Weights of a small transformer language model: 21.4M parameters, rotary positions.
Each number is 128 + 32 x the weight over its row's rms, rounded and kept within 0 to 255. Layers, rows and columns count from 0. The size above them is the row's rms in percent of the matrix's.

# layer 6 attention value, 256x256, rms 0.0699, rows 99-127, columns 192-255
size [101  98  92  88  93  83  84  92 110  89 101 102  90  99  94 102  94 102  87  95  94  91  88  94  88  91  90 113 106]
[[131  64  78  96 109  60  64 125 151 161 148 156 134 101 136 172 114 101 104 109 120 102 119 145 134  97  58  74 117 172 128 112  73  97 128 118 177 172 147 143 160 103 153 113 125 194 111  79 136 115  59 137 116 134 118  59 141 100  85  47 108 121 140 148]
 [153 155 108 146  86  92  97 102 144 120 107 149 177 116 107 125 168  97 130 121  89  92 174 150 179 134 173  91 128 100 146  98  68 136 156 108 194 115 155 155 131 127 201 137 136 135 120 118 182 129  66 110  91 130 144 204 108 122 148 124  78 173 137 141]
 [ 75 121 154 130 158 144 114 110 133 124  93 213  54 142 165 166 124 136 115 135 109 101 108 148  98  92 103 143 122 115 158 139  85 150 143 100 166 131 139 175 138 135 138 105  78 171  95 137 123  74 135 176 170 140  89 136 110 138 143  98 127 119 159  99]
 [174 140  96 108  92  93 129 151  77 152 212 174 129 108 104 171 134 207  90 139 124  96 106 146 150 137  77  95 106 125 121 119  77 125 130  89 147 108 127 135 108  93  95 148 136 154 146 125 157  67  62 115 148 142 138 140 112  61  75  77  96 109  95 115]
 [105 123 124 127 128  72 130 105 122 144 121 191 132 104 127  99 100 148 133  89 193 122 121  91 115 138 170 181 129 110 117 144 135 160 120  94 109 124 118 152 120  67 136 105 136 147 100 133  98  90 178 123 134 175 127 107 172 113 117 127  91 115 133 166]
 [ 84 171 160 110 120 145 164 145  83  91 105 163 111 126 130 191 144 158  92  73  43 163 132 137 135 159 142 159 121  60 148 150 145  53  97 118 137 104 115 108 130 174 107 139 113 122 140 177 148 162 108  76 121 117 130 114 115  84 142 112 108 155 176 165]
 [170 132  96  94 105 141 118 121  70 125  89 154 118  74 160 104 101 132 164 117 154 120 134 149 130 169 118 103 116 122 140 127  93 108 158 107 152 151  79 110 106 151 227 115 122 161 114 175 141 167 165 142 151 135 133 139  86  79 103 146 118 101 148  95]
 [154 163 119 143 157 174 115 139  93 128  90 224 164  85 129 126 117 157 135 169 126 109 132 167 123 106 240  96 141 118 136 147 112 120 103 139 137  64 137  84 109 143 118 122 142 111 124 157 113 118  99 121 153 129  74 113 104  88 127 101 104  95 178 106]
 [170 201 162 151 132 122 126 146 169 162 216 166 156 127  87 142 114 166 123 168 210 167  93 122 147 188  83 125 155  64 123 112 143 118 147 111 151 176 124 166 102  96 131 130  99 134 107  92  83  92 167 127 146 150 118 141  83 142 121 170  65  70 130 145]
 [142 146 106 136 129 160 152 136 110 191 129 171 118 119 121 103 117  98 140 103 191 149 154 138 124 115  84 139 130 106 137 123 106 143 159 101 138 111 129 148 111  81 155  72  85 114  71 109 112  74 191 145 117 132  99 108 102 151 147 109  72 128 181 103]
 [128 103 107 120 132 101 134 179 124 134  71 137 113 120 155 120 130 107 155 201 133 107 112 141 136 156 196 136 101 166 149 106  99 120 154 153 127  42  97 139 151 151 127  85  56 147 161 151 110 255 163 125 122 155 104  67 183 125 122 125 134 111 135 127]
 [131 116 106  74 179 147 154 128  94 139 108  71 139  91 156 155  99 122 184  98 133 107 160 126 144 107 117 145 114 152 137 151 110 154 113 100 127  86  87 117 123  97 112  64 143 105 129 120 121 191 207 114 104 130 111 132 141 138  69 136 102 140 172  79]
 [122 198 141 132  76 192 120 131  93  93  76 111 132 163 120 104 129 159 150  89 139 111  87 104 119 113 135 138 140  75 133 132 199  91 109 130  98 152 123  73 107  94  94 149 191  70  96 129 165  72 181  86  96 151 157 151 146 181 178  97 196 136 131 175]
 [155  82 130 138 149  49 167 121 143 110 143 108 182  95 120  96 124  92  82 125 109 135 121 145 152 147 133 139 112 143  85 124  76 169 148 125 135 116 136 152 124 100 165  85 108 143 141 102 133 116 123 173 165  95  81 170  99  87 167 128  66  85  90  66]
 [154  69 160 104 202  78  29  81 162 123 135 168 148 107 135 108 100  89 128 110 169 158 153 113 105 116 216 153 123 126 103 116 122 164 158 147 114 152 125 125 117 102 165 132 135 148  86 122 133 151 162 120 144 104 124 128 147 125 156 113 106  68 116 136]
 [115 127 110 111 135 205 150 133 149 147 102 123 165 155  85 134 103 151 158 117  90 158 159 133  88  63  88 116 117 135 112 152 189  97 136 116 104 134 168 138 117 161 100 142 127 123 100 136 138 113 120 161  86 151 132  59 136 169 115 109 149 159 152 174]
 [107 132 152 150 137 157 156 151 128 177 113 101 143  93  91 148 100 171 148  88 141 156 100 120  58 139 115 161  99  98 118 115  90 119  94 153 124 187 107  53 150 117 114 153 163 129  66 186 107 164 177  82 103 153 180 146 128 170 130 158 148 120 113 118]
 [146 136 200 136 117 129 151 145 155 112 202 159 108 163  98 121 147 130  98 125 115 149 171 130 133 210  88 101 130 102 146 121  86 118 138 130 101 156 125 142 112 161 140 113 120 156  85  56  97  32 126 125 133 148 104 117  68 122 145 133  79 163 219 131]
 [145 163  78 102 154 165 130 143  98 121 149  96  96 111 107 137 107 155 108 167 150 110 195 164 126  93  90 177  92  89 118 153  98 122 139  97  93 150 117  47 138 110 139 151 147 101 158 138 107 138  95 114 172 145 126 105  80  94 127 173 191 185  90 136]
 [139 130  76  91 118  93  91  92 129  71 121 131 104  90 130 141 109 134 126 123 142 124 117 150 169 191 187 153  96 153 172 119  53 110 152 152 100  90 102 145 144 151 114 156 149 140 143 138  99 187 124  95 154 130 124  73  85  86 108 123  77 115 127  92]
 [114  99 113 129 141 115  79 144  81 161 148 147  81 187 123 124 119 124  86 123 138 111 119 111 143 176 166 130 146 161  99 101 215 200 146 100 113 126 125 121 133 152 148 153 158 142 122 145 142  94  71 128 144 132 135 215 166  77 101 140  71  94  74 181]
 [128 115  50  86 168  15 114 133 132 148 137 143 135 124 121 149 126  99 131 174 142 151 141 126 107  93 126  99 122 123 112 117 116 133 122 165 123 141 110  96 147 112  82  73  99 121  94 151  97 192 105 134 102 123 131  86 102 139 103 150 121 103 132 112]
 [131 122 153 136 156 133 104 146 139 147 159 155  86 109 165  77 104 122 140 141 166 144  76 128 156  96 124 139 149 134 143 143 206 161  89 143 134 163 108  80 102 101 159 151 115 128 152 151 125 152 162 139 134 162 122  55 135 131  80 122  77 143 146  85]
 [136 123 209 113 113 229 149 108 174 131 140  99 179 140 165 183 177 170 148 122 117 153 131 156 108 199 110  64 123 118 165 125 192 142 138 142 142  86 184 144 127 109 121 150 104  48 158 136 125 112 148 114 141 138 153 125 171 135 145 129 140 169 114 157]
 [156 182 113  69 151  93 117 110  89 172 135 111 113  71 120  99 153 125 135  95 118 136 175 150 175  91  85 166 154 153 168 133 140 125 163  88 125 124 103  56 129  83 208 126 123 138 159 102 167 150  99 124 119 163  83 137 126  75  98 142 133 190 109  63]
 [121 132  72 125 139 146 144  83 122 141 121 106 160 102 121  95  72 102  80 129 178  88  52 113 144 128 161 167 127 174  90 155 104 209 114 124  89 106 121 101 133 171 128 166 171 106 136 150 150  97 118 136  96 128 133 163 180 143 144 134 119 148 127 134]
 [201 152 101  95  69 129 128 123 114 139 145 141 106 148 114 150 154 116 115 126  94  99 109 137 124 180  77 113 116 115  98  91 113 149 148 120 141 128 158 134 122 109 113  92  73 102 160  96 119 175 142 132 112  83 137 149 128 146 179 118 121 131  74 153]
 [168 109 113 109 105  95 127  52 182 137 152 109  77 108 111  84 113 113 120 169 180 199 203 107 131 130  87 132 142 120  86 133 163  77 149 132 104 116 131 101 128 156 174 131  96 154  96 124 123  77 149 150 170 138 138 132 140 128 134 128 131 110 131 188]
 [132 118 141 175 138  97 178 119 191 156 185 141 105 166 103  43 152  94 130 107 181 183 114  90 125 176  83 136 129 149 143 111 155 148 138 147  67  84 158 131 145 114 148  96  93 122  85  86 101 138 120 131  83 136 118 115 156 148 142 172 118 149  78 172]]
# layer 6 attention output (transposed), 256x256, rms 0.0704, rows 99-127, columns 192-255
size [ 98  99  96  99  86  85  87  98 107  87 105  93  94 105  99 103  84 101  89  98  95  85  93  98  95  98  91 116 110]
[[134 159 127 158 129 174  92  79 134 123 150 133 156 161 157 134 108 111  61 129 117 148 114  77 153 115 123 147 215  96 124 118 130 134 163 105 138 144 156 151  95 129 126 119 149 129 104 109 196 162  60 171 132  88 106 129  94 104  71 117 113 177 143 141]
 [ 88 108 117  82 133 149 136 154  72  96 198 139 100 109  28 151  84 135 103 164 165 121 184  97 115 118 117 146 194 124 136  83 147 184 115 138 121 156 133 158 119  86 107 111 182 126 125 139 122 128  93 100 188 151  91  68 145 138 115 171 173  70 106 121]
 [122 187  90 135 123 121 125 113 117  91 119 138 155 132 113 151 120 115 113 144 163 184 146 117 187 166  94 154 115 157 129 126 152 102 187  92 178 162 155 119 116 139 108  70  80 134 127 100 122 146 154 133 117 117 156 160 108 147 118 164  80 128 140 145]
 [155 132 137 150 142 146 111 120 128 163 204  83 143 142 143 154 134  93 109  96 102 102 106 126  87 118 105 117 160 127 137 122 171 155 182 138 125 132 103  99 115  68 168  97 123  81 158 113 171 132  97 147 133 104 111 105 125 117  83 159  90 149 147 120]
 [157 168 123 137  55 143 131 105 140 153 139 110 120 197 109 204 108 182 103 146  77  88 162 145 153 107 115 138  95 106 125 127 106 103 137 114 157 201  89 118  95 162 131 102  95 115 141  66 139 153 168 153 125 124 123 169 137 153 168 199 128 108 110 126]
 [108 109 138 141 155 119 153 132 163 116 113 125 150 142  93 115 125 111 137 195 132 111 137  97  59 155 124  85  60 194 130 150 155 188 144 127 137  76 139  82 123  88 147  76  67 170  88 132 148 184 139 179 144  97 112 117 143 140 198 131 116 112  77  65]
 [108 129 151 119 135 183 118 167 131 126 125  93 160 147  72 154 129 136 164 138 137 131 109 143 118 128 120 172 140 153 112  77 193 127 121 148 191 162 128  97 154 133 120 134  96 137 111 160  76  88 131 122  96 175 156  79 108  98 137 151 106 113 152 163]
 [ 97 128 157 129  98 144 136 122 157 154 164  98 116 103 122 148 117 147 116 134  90 124 138  64  25 118 101  96  53 190 157 125 176 158 183 116 132 127 139 102 116 154 139  89 143  93 112  89 174 111 164 128 122 142 137 154 180 133 141 140 133  78 114 127]
 [140  85 125  83 162 176 146  95 105 165 211 145 128 134 185 138 147 118 110 113 126  86 132 131 111 101 128 120 143 142 128 176 135 149 154 169 138 154 130  71  96  92 122 167 146 121 170 132 182 146  87 159 155 142  61 169 155 129  75 128 130 164 141 110]
 [119 133 149  71 190 123 107 140 104 136 175 127 153 141  76 187 137 113  99 150 127  78 127 128 172 132 167 176 116 127 166 153 193 144 156 163 154 118 108  70  87 175 120 125 158  92 143 127 116 127 104  92  73 139  90 141 128 125 143 175  83  88 145 124]
 [167 140 119 120 119 106 120  92 146 122  89 113 137 151 145 161 140 144 148 138  85 108 141  84  61  91 115 128 190 111 102 122 171  65  95  72 179 179  95 126 104 151 151 102 138 127  71  92 186 135  93 149 109 104 165 155 177 113 128 137 131 169 115 206]
 [162 102 112 156 150 135 169 118 163 109 110 152 153 162 131 146 152  87  78 170 100  93  99 119 129 141 140 127 125 169 182 124 132 132 124  99 203 139 135 139 130 186 177 137 131  56 106 118 150  95 135 144  89 134 160 117 137 147 145 171  58 121  94 156]
 [124 119 158 148 126  59 184 142 144 124 116 110 137  97 110 104 125 129 146  99 115 126 154 124 100 124 182 153  60 155 102 136  72 180 123 129 100  72 119 129 176 183 139 115 143 183 171 151  32 136 178  99 141 107 128 118  73 144 179 114 130 147 103  89]
 [134 136 138 113 143 192 112 117 147 187 159 159 135 133 117 196  79 120 133 115 128 133 128 166 120 109 125  85 164 132 160 134 152 116 108 120 124 180 175  87  88 102  86 168 147  58 161  86 214 115  84 112 129 125  99 137 159 142  53 144 198  99 144 118]
 [125 123 127 173  90 145 105 140 171 178 143 102 147 133 146 201 159 199 103 137  94 164  99 104 172 104 161  72  95 147 157 138 115  56 159 100 141 203 155 111  74 196  90 122 115 154 149  83 199  84 102 174 108  97 164 146 153 166  73 131 155 117 135 139]
 [105 162 141 199 158 119 123 126 128  79  75 111 122 111 138  62 103  54 125 131 173  89 156 130 118 134 113 176 126 107  95 183 127 110 149  93  99  98 165 102 134 137 114 129 101 158 107 124 129 154 164 111 145 139 113 176  95  96 138 127 156 139 117  89]
 [ 84 146  90 165 119  89 140  95 165 128  69  96 126 129 117 139 137 137 149 172 119 130 108 159 147 104 140 139  46 121  57 134 163 156 151 124 104 145 118 104 117 140 132 136  68 185 123 145  84 135  85 131 129 107 110 117 118 176 186 105 136 145  82 109]
 [110  44 137  80 173  97 170 111 117 171 158 148 104 129 150  65 124  74  80 162 133 128 170 138 130 108 129 123 108 134 136 129 169 199 188 174  63  71 179  83 143 100 146 185 161  61 148 161 158 178 157 131 165 127  98 124 147 149 102  95 124 111 130 100]
 [104  69 150 178 198 101 150 120 128 170 126 115 147 114 163 119 173 113 127 114 124 131  66 169  66 151 148 131 105 144 148  96 150  83 121 163 126  82 119 135 134 140 107 147  94 157 153 165  81  63 149 150  97 114 173  66 118 119 118  88  75 166 124 120]
 [156  81 117 124 112 140  99 127 149 147 130 115 134 124 127 137 153 108 172 192 102 117  66 122 140 112 106  91 117 138 184 188 163 123  90 158 149 189 141 168  65  69  98 125 132  72 111 121 169  95  64 178 128 114 140  89 130 132 141 117 110 114 143 149]
 [152 107 151  97  62  84 178 109 127 124 202 164 123 144 126 154 176 179 149 127 118 176 175 122 144 178 132  86  96 106  66 116  99 112 132 117 127 109  81  95 123  53 150 121 109 143 116  90 180 157 149 131 115 118 134 128 131 117  90 155 134 128 139 101]
 [148  92 146 121 154 203 101 100 151 111 100 101 175  99 115 101 127 160  96 160 127 143 120 127 124 136 178 110 155 157 136 178 168 141 176 110 119 144  92 113  92 137 123 130 113 130 106 107 146 109 117 121 148 115 135  94 165 131 108  94 117 164  97 102]
 [153 126 118 179  83 137  84 108 140 168 134 125 168 155  93 151 173 225 103  97 107 136 106 114  75 169 162  92  66  38 130  98 116 110 155 183 128 172 131 146 108 146 150 100 101 155  99 138  61 137 147 141  89 137 163 131 135 164 138  83 137 132 115 173]
 [ 86 103  87 152 122  47 147 135 131 139 175  99  84  77 113 128 113 105 121 147 171 118 128 125 160  78 169 126 140 148 130 113  76 151  81 137  91 129 120 158 163 167 104  96 169 137 171 207  78 104 138 113 165 175 120 150 134  91 198 108 168 132  78 130]
 [128  63 125 143 162 135  89 132 121 107 137 145 160 151 101 138 131  66 116 124 101 122 158 138  86 113 182  79 125 119 122 134 127 100 108 148 165 125 205 140 149 145 130 154 127  78  91 136 100 141 105 126 102 102 125  57  97 144 125 127 102 187 113 166]
 [100 199 128 166  76 150 100 134 129 147 115 112 132 134  26 176 113 190 163 105  65 189 109 111 109 129 136 132 109 108 105  76  81  98 135 174 108 158  87 180 112 116 145 141 133 152  70 119  90 130 167 130  88 185 155 113  93 102 127 179 179 121 154 104]
 [ 69  92 178 123 169 136 101 147 152 109 166 104 154 113 174 101  92  88 222 132 146 149 106 138 138  91 147 143 175 157 111 122 103 139 110 157 131 109  66 127 106  89  79 129 141 113 148 151 131 103  75 147 152  86 144  96 123 135 128  61 179 154 143  98]
 [ 92  94 157  89  77 120 109 161 110 172 138 130  85 126 151 158 151 165 160 137 120  98 153 190 130 133 139 139 113  95 120 128  80 110 111 161  81 102 152  94 175  89  86 178 130 165 178 151 140 166 108  96  85  94  66 141 134 115 116 143 120 134 173 156]
 [112  93 170  37 137 107 120 124 118 161 141 118 139 113 107 143 135 150 135 182 128 128 139 159 141 105 188 103 148 114  96 180 123 138 112 124 106 125 131  94  87 110  75 156 135 116 127 124 142 147  88 118 109 118  63 141 133 129 112 155 139 128 110  70]]
# layer 6 attention query, 256x256, rms 0.076, rows 128-151, columns 192-255
size [ 70  70  76  91  81 107 108 108  63  75  73  89  81 115 122 109 108 120 109 122 123 105 103  94]
[[ 75 126 120  64 130 129 110 163 102 121 129 148 105 147 117 109 132 103 158 157  89 124 172 108 111  67 134 104 180 153 111 153 151 211  66 145  71  90 128 133 140 112 118  93 212 172 152 161 114  97 125 114 165 167 141 123 179 112 132 148 103 139 181 130]
 [133  96 147 109 137 135 144 154 133 110  73 160 112 104  97 146 139 146 149 160 107  78 177 150 148  42  81  89 128 188 119 122 129 185 148 104 171 133 107 142 177 123  39  84 167 100 104 138 136 163 135 133 145 138 178  98 124  97 187 129 149 133 108 104]
 [112 101 174 173 122 105 100 140 181 104 137 129 120 128 174 145 175 145 138 119 100 103 105 101 122 156 182 114 112 204  96 138 144 106 173 105 118 177 138 129 114 156 105 173 156 128  96 144 127 130 121 124 104  66 160 131  79 215  96  66 145 166 158 140]
 [143 133  89 174 153 105 166 110 140 138 147 147 178 163 181 101 127  89 108 143 105 114 152  76 235 121 125  25 128 168 152 182  85 174 159 141 130 155 119 134 119 118 153 155 114 154 145 186  99 130  90 148 176  84 103  94 164 120 117 115 139 116 148 177]
 [154  95 117 165 133 128 104  93  73 153 118 104 108  79 125 119 114  77 147 119 155 119 173  90 176  98 189  87 131 150 187 118 151 135 128 132  94 192 106 144  97 124 168 155 116 127 204 120 127 183 126 134 157 171 145  83 155  60 131  95 147 104 227 186]
 [135 134 129 173  57 159 131 178 174 145 112 131  96 124 149 118 134 135 146 145 120 137 119  88 137 145 201  92 144 128 107 168 137 120 102 125 108 184 194 121  60 157  95 203 134 125 156 122 116  78 173  97 123 158  88 122  75 177 108  82 148 166  72  93]
 [141 102 117 113 148  88 182 128 114 143 144  80 100 128 108 122 211  89 168  90 144 148 113 172  98  95 151 130  97 147 177 119 136 151 139 174 147 160 127 137 110 160  96 107 121 117 105 131 162 112 155  78 149 120 143 134 172 122 131 159  89 122 146  99]
 [ 89 131 128 141 105  92 101 144 166  92 157  89 101 114 147 127  98  99  96 138 166 155 167 104 130  87  39 152 177 168 117  93 120 145 193  87 149 158  86 154 126 142 105 157 123  97 148 115 163 104 159 157  78 106  91 142  99 168 105  88 157 164 130  77]
 [100  78 109  95 115 116 151 166 156  99 183 136 200 116 141 106  98 166 142 113 121 185 108 101  94 160 128  89  88 120 161 147 170  94 130 149 160 135 204 108 152 125  90  87 177 116 113 182 102  64  95 120  81  96 186 108 108 135 132 133 118 166 168  75]
 [ 33 111  80 103  77 172  82 104 162 102 169 130 131 130 205 163 139 120 104  84 119 114 149 154  90 134 130 141 102 131 182 115 158 139 118 114 134 194 100 142 133 119 104 112 119 202  55 147  72  74 146 104 205 136  76 136 131 116 104 123 163 128 141 182]
 [117 174  94 142 133  82 102 105 165 188 185 150 154 186 104 107 108 109 159 121  89  94 205 108 121 100  50 156 122  93 169 123 102 108 161  98  84 130 150 159 118 122 127 160  95 154 135 212  80 184 117 109 186 116 102 142 137 127  97 160 132 129  94  45]
 [146 143 152  85 151 118 109 133 114 121 184 124 137 108 164  62 166 115 130 146 139 104  62 193 136  86  98 135 142 130 110 183 168  97 147 170 112 127 114  74 140 163 158 178  65  57 136 152 115 109 121 106 160 115 202 136  67 136  87  77  98 107 138 144]
 [153 139 103 150 162 104 142 121 134  86 172 102 164 106 109 122 111 150  96 116 104 150  96 108  93 147 105 189 113 155 157 120 162  97 171 136  96 113  39 120 148 151 134  79 130  49 127 188 160 135 101 110 176 156 135 119 135 106 130 151 123 101 169 111]
 [101 122 121 145 155 155  94 130 136  69 113 175 125 156 149 124  74 117  98 155 164  86 136 105 176 150  80 143 189 147 117 158 133 123 131  85 132 122 109 135  98 105 171 122 153 122 175 107 144 112  99 192 159  83 108 132 127 136  89 141 196  91  96 135]
 [100 162 106 168 111 156  87 110 212  97 148 181 123 152 120 142 102 124  80 130 102 133 121  53 166 153 103 165 153 144  55 175 177  89 133  91 157 138 165 162 110 110 151 161 167  98 130  98 141 113  73 169 101  77 116 143  97 122  86 125 177 133  74 151]
 [134  86  93 181 124 136  68 126 167 179 162 107  78 125 110 136  63 168 133  97 135  53  95 108 129 117  52 184 131 130 123 129 185 105 157  86 143 115 105 138 174 129 106 152 174 110  88 104 142 106 145 153 113 112 155 159  91 138  91 128 133 202  36 188]
 [ 90 142 110 146 112 138 130  97 143 162 138 151 181 102 166 124  85 161 132 114 127 109  72 142  69 167  93 158 102 161  82 105 115 111 109  71 169  90  85 116 163 151 185 138 169  88 110 115 119 119 142 175 115  80 122 150  72  98 159 117 137 151 119 129]
 [171 112 140  82 138 168 145 145  98 108 173 117 161  96 163 150 133 121 117 123 129 163 105 154 121 162  75 117 143  97  88 135 136 147 134 134 126 115 144 139 132 120 129 119 172  62 135 144 135 158 146 119 116 132 109  80 138 111 150  69 101 116 158 125]
 [132 126 130 107 131  96 115 126  86 158  83 105 164 161  75 120 101 123 114  74 203 104 128 123 158 156  86 160 160 118 168 167 121 152 140 110  48 198 154  78 104 189  88 135 157 107  95 123 115 106 145 148 138 145 132 126 199  97 153 101 124 116 164 205]
 [132 112 155  76 166 128  97 111 104 107 121 143 170 107 114 160 106 174 107 115 144 135 141 138  71 156  91  59 134 111  90 113  89 124 111  94 127  94 126 156 151 181 162  62 151  47 125 108 141 179 127 127 126  86 132 135  89 103 129 110 144 192 157 122]
 [160 168  90 126  99 109 115 149 174 141 151 149  60 146 113 136 105 136 109 111 106  53 114 110 145 132 141 135 168  97 117 164 130 120 184 142 127 116 121 100 118 127 210 206 140 174 129 105 130 105 167 138 144 152 154 114 126 108 135 118 131 114 106 172]
 [128 100 122 116 118 139  84 133 155 144 139  79 128  79 111  97  69 162 164 162 129 103 108  87 156 123 132 147  88 172 100 127  98  87 109  86 145 158  96  99 158  87 112  97 125 154 116 165 135  74 144 138 135 169 104 157 156 142 173  94 129 144 130 149]
 [157 128 117 135  97 189 137 126  80  58 142 126 113 108 100 149 161 131 164 160 116 138 139 135 165 133 197  80  82  89  94 122 142 140 106 164 183 108 155 157 141  98  99 151 142 162 133 131 138 119 120  69  93 196 143 103 138  90  85 131 168  91 148 138]
 [ 64 169  99  75 119  95 119 119  96  84 130  91 156 129 128 129 109 164 111 128 117 109 127 115 140  96  75 158 150 106  53 160 167 123 151  97   2 121 143  96 154 149 157 118  87  48 107 110 144 153  60 143 102  98 111 141 146 141 160 172  94 144 158 105]]
# layer 6 attention key, 256x256, rms 0.0745, rows 128-150, columns 192-255
size [ 71  77  74  94 120  95  84 104  68  67  71  84 111  85 117 105 113 125 121 108 114 104 105]
[[149 137 148 116  71 127  90 135 175 159  94 153 160 141  92 177 190 173 151 161 110 113  90 103  98 186  90  95 124 158 111  84 139 109 152  96 202 168 124 131 101 128 137 119 121  73  87 144 158 133 130 128 164 112 156 126 151 111 167 153 102 162  92 103]
 [186 149 182 158  77 139 175 165 172 137 149 139 117 105 163 149 156  91 104  88 129 110  99  68 151 174 101 117 107 119 167 105 133 136 163  88 175  87 121 117 131 150 150 153  81 157 172  99  79 129 141 147 147 108 112 123 139  85 195  99 143 117 120 127]
 [116 127  73 103 141 169 167  63 124 118 159 162  76 126 175 138 138  71  94 128 161  89 125 143 152 122  89 167 148 183 144 102 112 172 139 156 102 140 169 109 155 112 107 138 119 112 161 109 176  51 135 127  91 155  74 121  79 134 167 135 141 151 137 211]
 [162  88  64 121 141 197 166 124 100 117 164 107 101 143 117 161  77 156 132 152 143 116 104 129 105 132  73 108 159 150 132 130 126 118 202  99 128 138 121 163 101 140  61  38 142 140 179 112 152 156  70 176 119 157  72 140  93 171 114 122 155 101  97  82]
 [ 76 179 139 149 141 115 108 116 137 140 162 125 120 132 150 138  94 137 106 124 139 125  85 105 108 100 131 142 142 124  99 161 140  86 136  47 101 120 119 169  40 133 111 117 147 162 132 116 119  80 117 146 153 157 115 138  75 150 129 151 149 121 128 126]
 [190 172  95 189 163 127 149 117 117 132 139  74 106 158 127 121 154 116 147 138 137 107 117 167 147  60 124  75 168 169 110 158 140 141 153 109 145  93 141  87  97 143 123  86 122 123 122 117 174 152 131 144 145 157 162 132  89 148 140 175 121 133 140 106]
 [114 142  94  93  88 123 149 108 113 108 197  91 213  93 105  93 182  95 175 116 130 121 135 179 128 106 157  85  91 117 116 123 131 134 141 170 119 117 172 112 173  93 154 119  62 114 109 165 102 165 153 103  82 174 136 143 146 127  77 141 134 138 133 197]
 [ 83 213 141  91 109  82  82 171 144 147 119  64 108 119 157  97 150  78 170 176 134 199 108 141 125 118 115 140 159 122 101 131 185 114 164 112 119 166 151 146 131 128 122 135 120  95 102 129  49 102 118 156 136 190 154  88 130 187  74 112 150 121  87 122]
 [ 97 100 133 163  90  89 105 102  64 164 185  99  75 133 102 136 188 122 157 193 106 112 141 129 144 140 121 142 133 178 115  55 133 155 107 161 110 116 140  90 180  88 120 114 135 135 141 177 172 169 193 129 132 105 139 140 120 143 147 158 102  94 106 154]
 [ 92 164 105 119 133 105  85 179 103 136 172  85 125  96  50  63  86 137 128 141 166 121 137 177 131  64 124 180 127 140  92 132 116 133 108 112 133  64  89 153 117 106 167 131 154  94 173  72 104  99 171  99 129 171 104  94 138 115  86 133 112 128 187 129]
 [110  82 177 110 125 157 101 131 114  47 134 137 128 158 122 162 122  72 127  98 168 181 119 138 155  45 131 101  96 175  87  77 174 155 131 137 158 170  57 171 142 109 120  97 170 114 153 136 125  96  94 176 192 137 109 154 147 171 127 134 104 153 103 128]
 [102 129  89 135  83 148 185  88 106 153  77 142 140 117 186 170 100 108 100 112 103  93 131 123 118 104  79 125 146 149 191 116  90 172 147 106 140 157 108 126 114 136 136 158 164 143 151 113 136 165 115 123 154  46  95 157  71 120 171 140 140 162 162 159]
 [ 99 171 144 104  49 193  87 144 129 168 108 122 160 106 104 115 116 187 135  84 144 163 179  99 115 170 101 184  99 147 103 158 130 141  78 141 116 117  93 181  67 120 157  96  96 123 110  96  51 160 160 131 141 111 117 158 128 190  92 104 127 128 120 163]
 [153 163  54 154 151 103 116  84  70  87 153 163  43 149 154 158  87 116 168 111 132 123 127  92 106 109  62 186 131 114 161 147 147  49 156  91  99 161  99 146 123 127  66 144 172 153 136 113  55  90 190 136 107  97 121 146  86 147  80 124 129 181 178 139]
 [155 131 102 141 119 117 174 109  81 126 115  83 105 187 206 111  77 122 161 123 111 112 107 152 104 103 134 132 151 174 168 170 142 100 186 120 103  70  98 141  83 141 115 111 150 120 104 150 122 116 151 196 169 101 128 133  75 129  98 178 123 131  71 105]
 [ 75 142 149 165 179 105 104 135 130 119 108 139  60 111 110 114 177 110  95 102 141 166 172 138 108 146 150 131 125  98 185 107 145 143 123 128 171 144  46 157 135 165 161 103 100 140 174 121  66 125 110  62 157  96 168 127  86  88 142  76 181 114 129  91]
 [155  99 128 124 151  75  94 170 141 150 113 111  72 144 131 132 142 167  92 171 167 115  97 126 132 194 115 158 114 120 175 113  73 167 126 141 135 133  42 115 140 102 162 137 190 127 151  86  57 133  92 126 151  89 178 121 142  73 197 168 131 140 112 107]
 [167 212 171 127 114 179 213 130 135  98 116 100 136  91  87 149 133 128 181 149 171 112 156 107 113 171 166 132 113  89  74 112 120 108  62 141 165 117 146 136  85  65 110  93 111 101  95 102 113 118 130 147 133 162 116  77  87 194 115 139  61  72 125 152]
 [ 85 178  96 147  65  89 172  94 109 112 100 120  62 167 150  88 115 165 136 115 149  85 112 115  87 115 188 211 123  89 106 154 108 178 132  97 130 155 151 108  82 135 170 161  96 180 123  87  81  64 159 145  84 182 151 182 148 151  55 121 129 126 155 167]
 [104 119  92  56 145 137  88 123 152 101 101 172 144 119  99 128  96 169 130 166 198 104 154  81 131 176 109 166 110  96  88 112 153 108 193 166 125 204 105 127 156 133 163 118 162 128 126  75 100 109 156  82  89 161 147  70 156 148 108  93 148 113 135 150]
 [112 118 163 154 200 111 136 123 144 142 175 113  96 143 143 115 107  80  87 146 145 117 130 157 124  92 178 133  61 191 155 147 138 146  67  90 137 115 117 135 122 109 127 160 116 164 116 119 142 110 140 180 170  94 154 112 130 105 167 189 150  66 133  69]
 [146 120 176 184 136 136  84 133  91 156 145 129  97  92  65 173 115 129 128 149 156 126 113 110 101 152  97  61 157 109 111 100 135 113 142 159 104 127 118  84 119 160 145 116 117  99 159  69 106  64 143 104 167 155 147 139 108 135 187 137  82 141 175 129]
 [185 128 129 107 109 207 141 138 107 129 136 120 198 132  93 151  61 156 165 124 106 137 102 110 147  90  95  91 110 164  82 136 150  48 100 123 119 119 163 149 114 163 116 170 184 112 119 111 202 133 114 159 124 172  80 146 100 116 147 175 118 146 135 141]]